python train.py --n_head=2 --n_kv_head=1 --norm_eps=1e-05 --tie_embeddings=false --init="normal" --optimizer="ademamix" --grad_clip=1.0 --warmup_steps=365 --schedule="wsd" --decay_shape="linear" --seq_len=256 --steps=3730 --dataset="wikipedia_en"
Each number is 128 + 32 x the weight over its row's rms, rounded and kept within 0 to 255. Layers, rows and columns count from 0. Numbers have three digits each. The size before them is the row's rms in percent of the matrix's.

# layer 4 MLP up, 512x128, rms 0.0676, rows 40-65, columns 0-127
114:137077122133130076118104155041131128115102117121069052110107150128154114112103098138113141134122103131154120100099069162153228124156168092064166171114103097131110142113091112147134152113179121171128106120188119137083134118115158156159122134084092205116130101111129130173131132098172144073110188101196106161072117193137128146151123096137160157120151183112123131160167107167099077107103
104:145137082137160091146151129102063159086180036105126118107117134142121106133127130208121100091099119093112150146109125141173138129154161115104116159076136149184124115138110127128123080109127160093146151155114146101161164062102120104110113148088164149130143126156121146166170189130105166188150082049129081131186050144145163112088175120156063101120124121148186106118113183115163150183153
099:124131115127087169113174140082157065139135155204099090176120101123099131064131112141098157105170144156143075146172214078106109096165124102169147085156173132120152148128139062122140120110179127124135196163123144113116139105136153190108130174142093113149136139131078087110135091123148131034140082099139099151121099148166162096146141111102061150092128138153148146118081189123163098093091
090:153157169145143125137145129158166102110134061154171049109063121103101054165048102108129136133139181122067164095109130142115103172095113180122170096149117186107131146117125156130102077139166108149065119140120176135116188120080142124140164137119119142060095136117095134112146091165193103095096139031146108111113107137143133134132171132107127166101114143092171084115110099127155175112095
118:137110104118122118149110145170146076104154117151184159070076130092111054120152171191182173115154145116069110112191077160084089163129080076207140145114080104120122119125134149096115137097124169145139177135192112126077049141155113105124106072147123161120141109159149128175097087164166153145161167126154112169087167152150169106158152148158155129150161111135145133166098139154105163134162
127:145144100120061085160192118118183125079080102111059143145062160103155098065121151125130106123130200108132115199095119092140176120177152121125143125129177176121171112103126106153170132135105122120118176107106125127154179134162094155093128191093102114156121123114117114130146142180111129102136156174161093093124089162121148124163148138142120191070101080127166053162140166089167106186129
096:144146133088131107190140118121130174096173113121159176093116085092123126144141150188132082177098127033131110172153173176117142162182098102075162135065111111137168110129160114098107141117130068133123147110142205120141157101127075122139153062134078101111189101162171130116155125069192091089187127126152069164162129144135150159084097116137119103122096081128100154115132130107086132131143
098:104149109145119104137106154142118114127144080108058187139067115166116126155197123140101129098138187091093177185146104122159073106137172105130104168120115110159132090076077121113194096103078122155109113138144134072162120086088113132105092154109110121169140089128080137116114147084119163173130114217116192143155106142142151141185133156147136118105143077189160138154108172188101163082159
121:158116114098101130179175083097148119115163124135102123165184147189152178118134100155133176138125105087105157138141077039145136133090096086121159099076099099116146088066125141156119173145158163153180174159116182148133193121166130177072142102112102102092152117067087143145135136128117101107159094159097126138133125165085127188130162083121114152113082089144115142132081133155141092037134
114:193157187131103088196107127122142129114154090147127132144121146128166133136151178149132133118154078143082159134147143068051119179167073127132128129149048160092126100141146108111092134095111135101140128114098135121110169142133098102135129126114202127094157092120093143141110100160176197110090123131123137165117131094127132130227088111168163162101135107110243076116148111132175096163141
091:116099135100157071118045122064094107149145128104124102097158149138159096140154148158167129092109076083105153173133097105132103118120107119140107143086143106058103082087099137183200079129147098137108121154167130149143156115099095194154110118156146131165119168126095142087055125135093103103147140163101089054109124170073190110187167147126089105109105098156144130138074132155137189160131
083:136131098138083129120082099076166146150112123116194130127189101102133130154079137123128135139106165146138136078147184165175199167171157085125151121080137112163150103140120113053132076144203112073135144163177146098120176098146102140182150168078083167102220153102125119108088111137131127066137119104157110111119112129124149136109120105123151160152106164149165108160087150199174094153103
074:155083103149077102182172087093200134121095102148163107140098135074144133101167132123157136113141109162116154088077114137127074146157107170122160110069129129139115163100087145111134107102107077111161123081179173158125111089147113141169151141173122123161138156143107123109138227080117092149173052090145096173165071136194163149105097066129118145096130133138125133114103070140078094114095
090:099117162192063117118113194073132154150131122142112099119088122168104137184122168143179157133120113073120168119162089150097100128083123162120103117101093173133131070132158144150125070082117121145110125084129135119136129127127132139131151129135121115077175051124134150161116119145139142164116050142101097183094095156169143093144100167119096165113147150201082092193064169155137207089137
099:137106110163139182093138113061162152164089163168140120158153107191050107139148118075193099105097119112133166152067124128126101172126140099110177179128095097147158116061165176143138143110123148113132086159099088112086113095165076157083096142159073144123180156142098097131084081108137161127129143083081159097148136163136107127188148141155109159029085125155150129108133129110147147146140
091:139077116103096108121135206090112184078163120111129129106127105094125135171080142176176105165124150059069150149144113155147179168169109114130138153110152081156159136131061104104184105064054142134112165162169094123110125114066146134093160086172101119127159134171154155138149142069124115126177191130098078122103105109184150146170170122107172123157113156173126127157104129128162118163153
090:121097158127038139132153110086094135124165143157148170154124098059132095105163077135110096124133088115137040143139191149125172163106127082137114122094169091173161132132173124116105186123116130117145105052068144128160084150060136130131093132120115108156132136161153143130159093132138082113154136174162109217091105102128172074130072153135153177151132123113138133199140126147130067106138
091:110132174127113085156116141179119159161117134123152111105092174126100080145142148178172111164137116111125174133228143139073159081096135169139098154107141106083116145151108073109128143102100097148173169100150152126140108157149103135124146146123133118086143090082135146183118110145146118052154122103179097079134147096170129140070126151199094085049131086129115028138137105152136186106102
096:114142141075103135183135098199176129162104131133146088134120132129083139172088158155130114159078120105123110150160136128093097159107076146141134151101104176117126112107063145089134139092122088103166143062113133127125000202096107089086178106166156108147150162099120095167137103122091154134151093114145095194108125097085104150113129138116163117113113085146129150173145083183134124117174
101:118106089156128153097102177078122121136125095106102106107106086161096066184189121169164113111093168079118135135101093148138115092138127093133129111091125116130117138124067141098208107099203118191125159117142108104094176094074132129118105103133147136121158129090121156188164128134132154141051104122104065103126082159220180122164167158155126123110134146156178049130123117120114119087105
106:169104116136167120134099102070130141136073097149178126074102145094163072139146144152130150084130074117097132065178093108115135131155071092145138104168137151133104115115037186114179138047180127138140126126134158170140124132135088100088139079142126160141163115084096141169161128159041141120138122153099075127130123177100174135189126152111180142140146159172110098132080102083134146084124
094:099143131081060094175091148161166101118074141139099148129147151133117086145109124104095103143108144163103175130178063122119081133149163136088049120168056163106143087139103107150120155167060200135111148110168131138148119105154095093080128175093106130133203117119101160120151193177126085099136116095100170131146166114106116109127150146123153085137078090128188081158142150118158144179154
123:156118139076108121133172135097122170146159065133140134118116155063118088131106077138135140133155150147081125115090137173083093151170108103144128146085174129108149146095178088127197182107098170154128094153175146055094076194073154094083087095142141112152132064152131131220145103104135145133140136161103058123096098143130109086136168179133115085152098089134099130180093114129112129136151
094:155147123166118175121188109096160077130071147190157145126141110144071129134077148120157030150142125111120058138092082150118097123148099092118116124144137113125125144138131062120180197085130142118161137135116134144134155155134102196095107097166146144129124133145093105150138170042143129135140186109128122153114119131123165133149079112121085123110132150146125093095103254130140172106188
089:145147067153128150168129085108121088118162166128137143147114142065101057172136136123188090120147205098120129095095145142142056155125105148126095149047116064145119123054090115143180129117155052134142127082109137107111156160099151109151099159129110109122128106109159145204108150186117119160132085146123100165085075117168129121134129144132089157157147111142157151185064101113104132132063
077:129184158085133146109110165132092155127151121102098149132115083141097140157152197102143126117091138160161119155158118092121075132217109090094122105086109158093101100107181048150105110133093107162139136087073095167188186102114166114124168076095167130066119109120128115159158044097136117094086144168145137123147170172118171100104195140120168157127108085099110134128121146117159107130185
# layer 4 MLP down (transposed), 512x128, rms 0.043, rows 40-64, columns 0-127
147:144155147139108176135132115160140110114148162138169205126128105099097115150127174105139152096133131131112144139173173067101051125120098165217098091153137131133179116130155131108121103154080123073126150155067118121167133151153092086096154104178183061105128149164139134067120120146072112172118070150043145105185149083116125103124140138108111077115129083143115101099093139101151179177155
105:115146180123099164111121146135181098142108222150159131115140141113168168066147125080141150192113147155141099139143105105072146122098075125144125088156111148106129117140134170157131146168159113172094134140147109120089126174152116169161144157162095076118131134121109012103115067143139126105109145172119154113115151082112078123170069061110157149141161153111056148133183065127118079125121
111:126156096133150111076050138102103201147137081103117116128123172166141111149172120138171102117114140119142146132088057149144150196128132157073101157102074140126097087193138191191149143188088116120120039089138112142102124131180078077140122128058120144130131113157129155101103130197111141208111151137131145111109131129123119154128095158150143122135122155109138111156164052148107144136174
106:108105068084117137113080126132091136136128178139098213151166115145160197049222141136137118099106085135164115177151123102106147095139150067144089183168102110154128137145141102121137168120077155100161147126098064153115076133201121136119113086131139098146163138114166106140129165075074164144156157177099147130132149120095136116109090124150109122149125100167071169114116148116075076134157
130:109144182122123141120128138129110118176126108123037121131164127187103198193111081146108091165081112144146138164114186124147128119136130183034161130122131127132125146136166122163114138138161046128079055078101182156166190121149119160146121156119113152159138088106099136137140153113112071095102109133074156101168108095118151103101108130132168132095126091164207106100154110136132101146075
109:155093156080131122122163097121125119132105158101120121136148131097132119023129154177171107131118154089128121169108144107110142129178120120096121096147126186128141100077089096084152120047117116132170149097103165173128204146167094186143113157124103167132137126136169087148112137122186161056132126150140102133106098165156118137202157134154109132112074105119167035155147164126162049127106
096:131118086180120133086145121130087073147107142160108077140107143151131133103143108081136127086121129215094160082107154076125112079096136169177138147172119157127109138126133092132125094146159174135108122147108072129136118142124203166085113197124153141144071154118109055124116176175129205122075128149091159093097149107131125101135099121129143152103162207150147064187091128150179085103119
108:151105144104144124154137138116133137119132148109188079136172182088105139040039122141186133201123082126172096116121128098130147160121107148093152091092152153074136182158135116164127175117192138088149140141093125147099148169158115138165177085155124151133140170145189136141106123184108109109116143062161062136168110100066090109104134116106133112141106141073107124112172144120134079179076
097:141153127138152148112110173077111151170154123105183152132133177064114113028111107100136128115097170112134136131124122137163096118184150172145135128124152161126139141116124119140156161108079157059061106139058130124165049089109161098105138138183163093164085095136167037144110155111116136122138151133075110179118156135159131132140137163177103061116154128096117103152160114088080144188106
082:148115110146113176096132101151100100127152168103111074082097113169092143092143058170145108127122181130095144074125128138220190111104141151110135134107165117132173115094138173135111172144147155154114148144143114142136096120115134135104099144133063171121108114107169119167092156107077000114153116118127116108124107180115157152110128168166112154108052125152084123170098135163088203126135
075:154123110115125151103161143188203122073113098150114147179114082145081125051113062115105123170125137163161147101111141142106141127152173094124123144124173127184156162111119082114083128062188148128160110086104129124153100156121167064134148124142125111097144110140131119145167123159162205132112102120138147182104082099146057144076135099109149168171177178097097148134167148132121067070089
082:096145149091191133122165112151107136156168121107063125145117117160133158092186144155136107100149094122176124186101116092072064105092106137148121094192141124126120146098089192166127186102058123198119091112043123160166036122143169129078077115175159136161096139161093101132147159168130166174117116154112141147127126150162124116122104152126121132106156102113101164109175106081119163136134
076:103153152109184176100102150114063088150145150144123151126139110170100126108098152135113107134085151096135097194183139115109177112095146073137087126129132125139142071151149126136108129145144186115126153143070069075163173190111178114071096091132120137110100074118144150112152063152159150089096203141098191098096160104077110131118189177139113113080123118126110135137149212108166143116136
077:131122115076182083151170110174179157087150127110137149137136125092140149049127072127058133155159107175117104166087136092161156150168185071075165115160135067126102131133094093107157118121135136107158109165123141137105115150149093126163113090168125140182138137158105122110127118115136164045127192141154123109101135094103117125136142095117182110182108113053161122121201142135061065147131
093:089143145128086101192117144175139123081176125077056127110124140098190136078147113171158124182147116139139110110160115125070133135094083085145084094102123170049092111144133129106130130130129084187129156061171206144146162093151151132070147093164154180141153090085150093169112144150100107100103122161118081170126139114151163132108136145158098153168116123164102100168170139184117085102113
097:113165121161161167131118094151130073182136149159132131127124148175122123100156109120103118105135107195173118134130133106149107097155147166124094097130060176082113144149183127155068136185213089099109118109082156118170141127167117107186091141120153112078098101098064074128137156208116147174101054105109162105142157121066101111077078123098124129110155113055118158117114139132113142141162
094:147164056115236130112109152146157129152093113104128081114121154199126157096089163099148166148082171129122195101104080130141108090148131170112137152156099143103110133118112111143152064135135133121080165142196137132084185134173126141111139128144158140112118119102088114137119159112106149102120149074078143043165169184108087187149157131120113080103130124138090096062121099107099179159139
090:129133132079160120122086143112131148083141115138083149131203105152168138170114118123120108088167103152127104116078087177151066177161140057131141093181099139129121111119155218196112092150157166092083094126095092116128138131108168107142105136121131140171145142135110130072175130110112180178092149122089146164085133197102151141154103102115120186175150192109150171114100128102116047129118
080:145114075136128135091147152017083159129157097127122180161129143141122145054145102115125103099148146153160153074084112125124122104131191099145115118163170089119104132155145152167090149160079184143082083163095146134173204097159114176167113139118080114098107126202151101091145114107159073159139156138102132128117139145170167136156113072164106180095164111124090106081071147120126124104129
108:138155172102116093184142083168155192076144136153145143112107157120138184040092128108129101185114096163124144125150168092104129175116146152143146133123106121085139113091161133166070139161055144045115111107121159117164104159164088153140108107116119111121143152164149086072111139148147114105194150159124173159107115066067070150136079093069136126139109084117100178155114111150150140167150
092:122198121129116132135146151135110142131165119114080099183149108148089154048144176132127089149142127131180120107068140176146144171131148166094165132102094117168164120109182054196074122121104136079133140118066110087154121105097127118130143184116112153140138091214171095083115090135185170116059138112108131133160084099176099092101125153135111128128140062100144137090148117187097130141131
097:153108119178164160075197127125127156135161122122127122111140076144135150073122113168160123139147100077147088153094179146192128128136137142145182122079203127131113204109161163142090099099164040094127109146072107109137134115122183162163131057158142092135096154128145095144110085055115174146131134134146086105121097149136141164112099099127106194114163152115073148112069101140121116091089
143:078176129123100199145095142162119100143100156098086116167165127183130139150145175184101134186077110105146132170106148127131153102123110164120145139075076132102049089135167169123084162112137081092151136122133157119131242075142079159099137120138118169088111117107112128098141173152101142085127096098109177137192090055156143164171120090134129171138106123129172112101125130088141127145110
099:079119130093169112110055170144126149137160130084120132089073139113134126098205102131087169094104105156141168073175120121124142153141135191123154144112081152118151135145142173173071063176160123137105066116145140137116087080152142089197148133072079159128141159136143129092106130201124167128127095139130122126137122150103088152125117146141166145159104090089127107187124036156155105115069
097:109111163083110140081115181129159156150123095154130126116144148196131193053153103154078145153066052133121131151158111117128166123138139092135167127172162188117116124207148145129087152126068177088109125164140105122147143100127114138109155096133124145141145159176094120071148092042127106075130129121100185108183154102056145141106127101131139114106113132128106140064175105123180120111180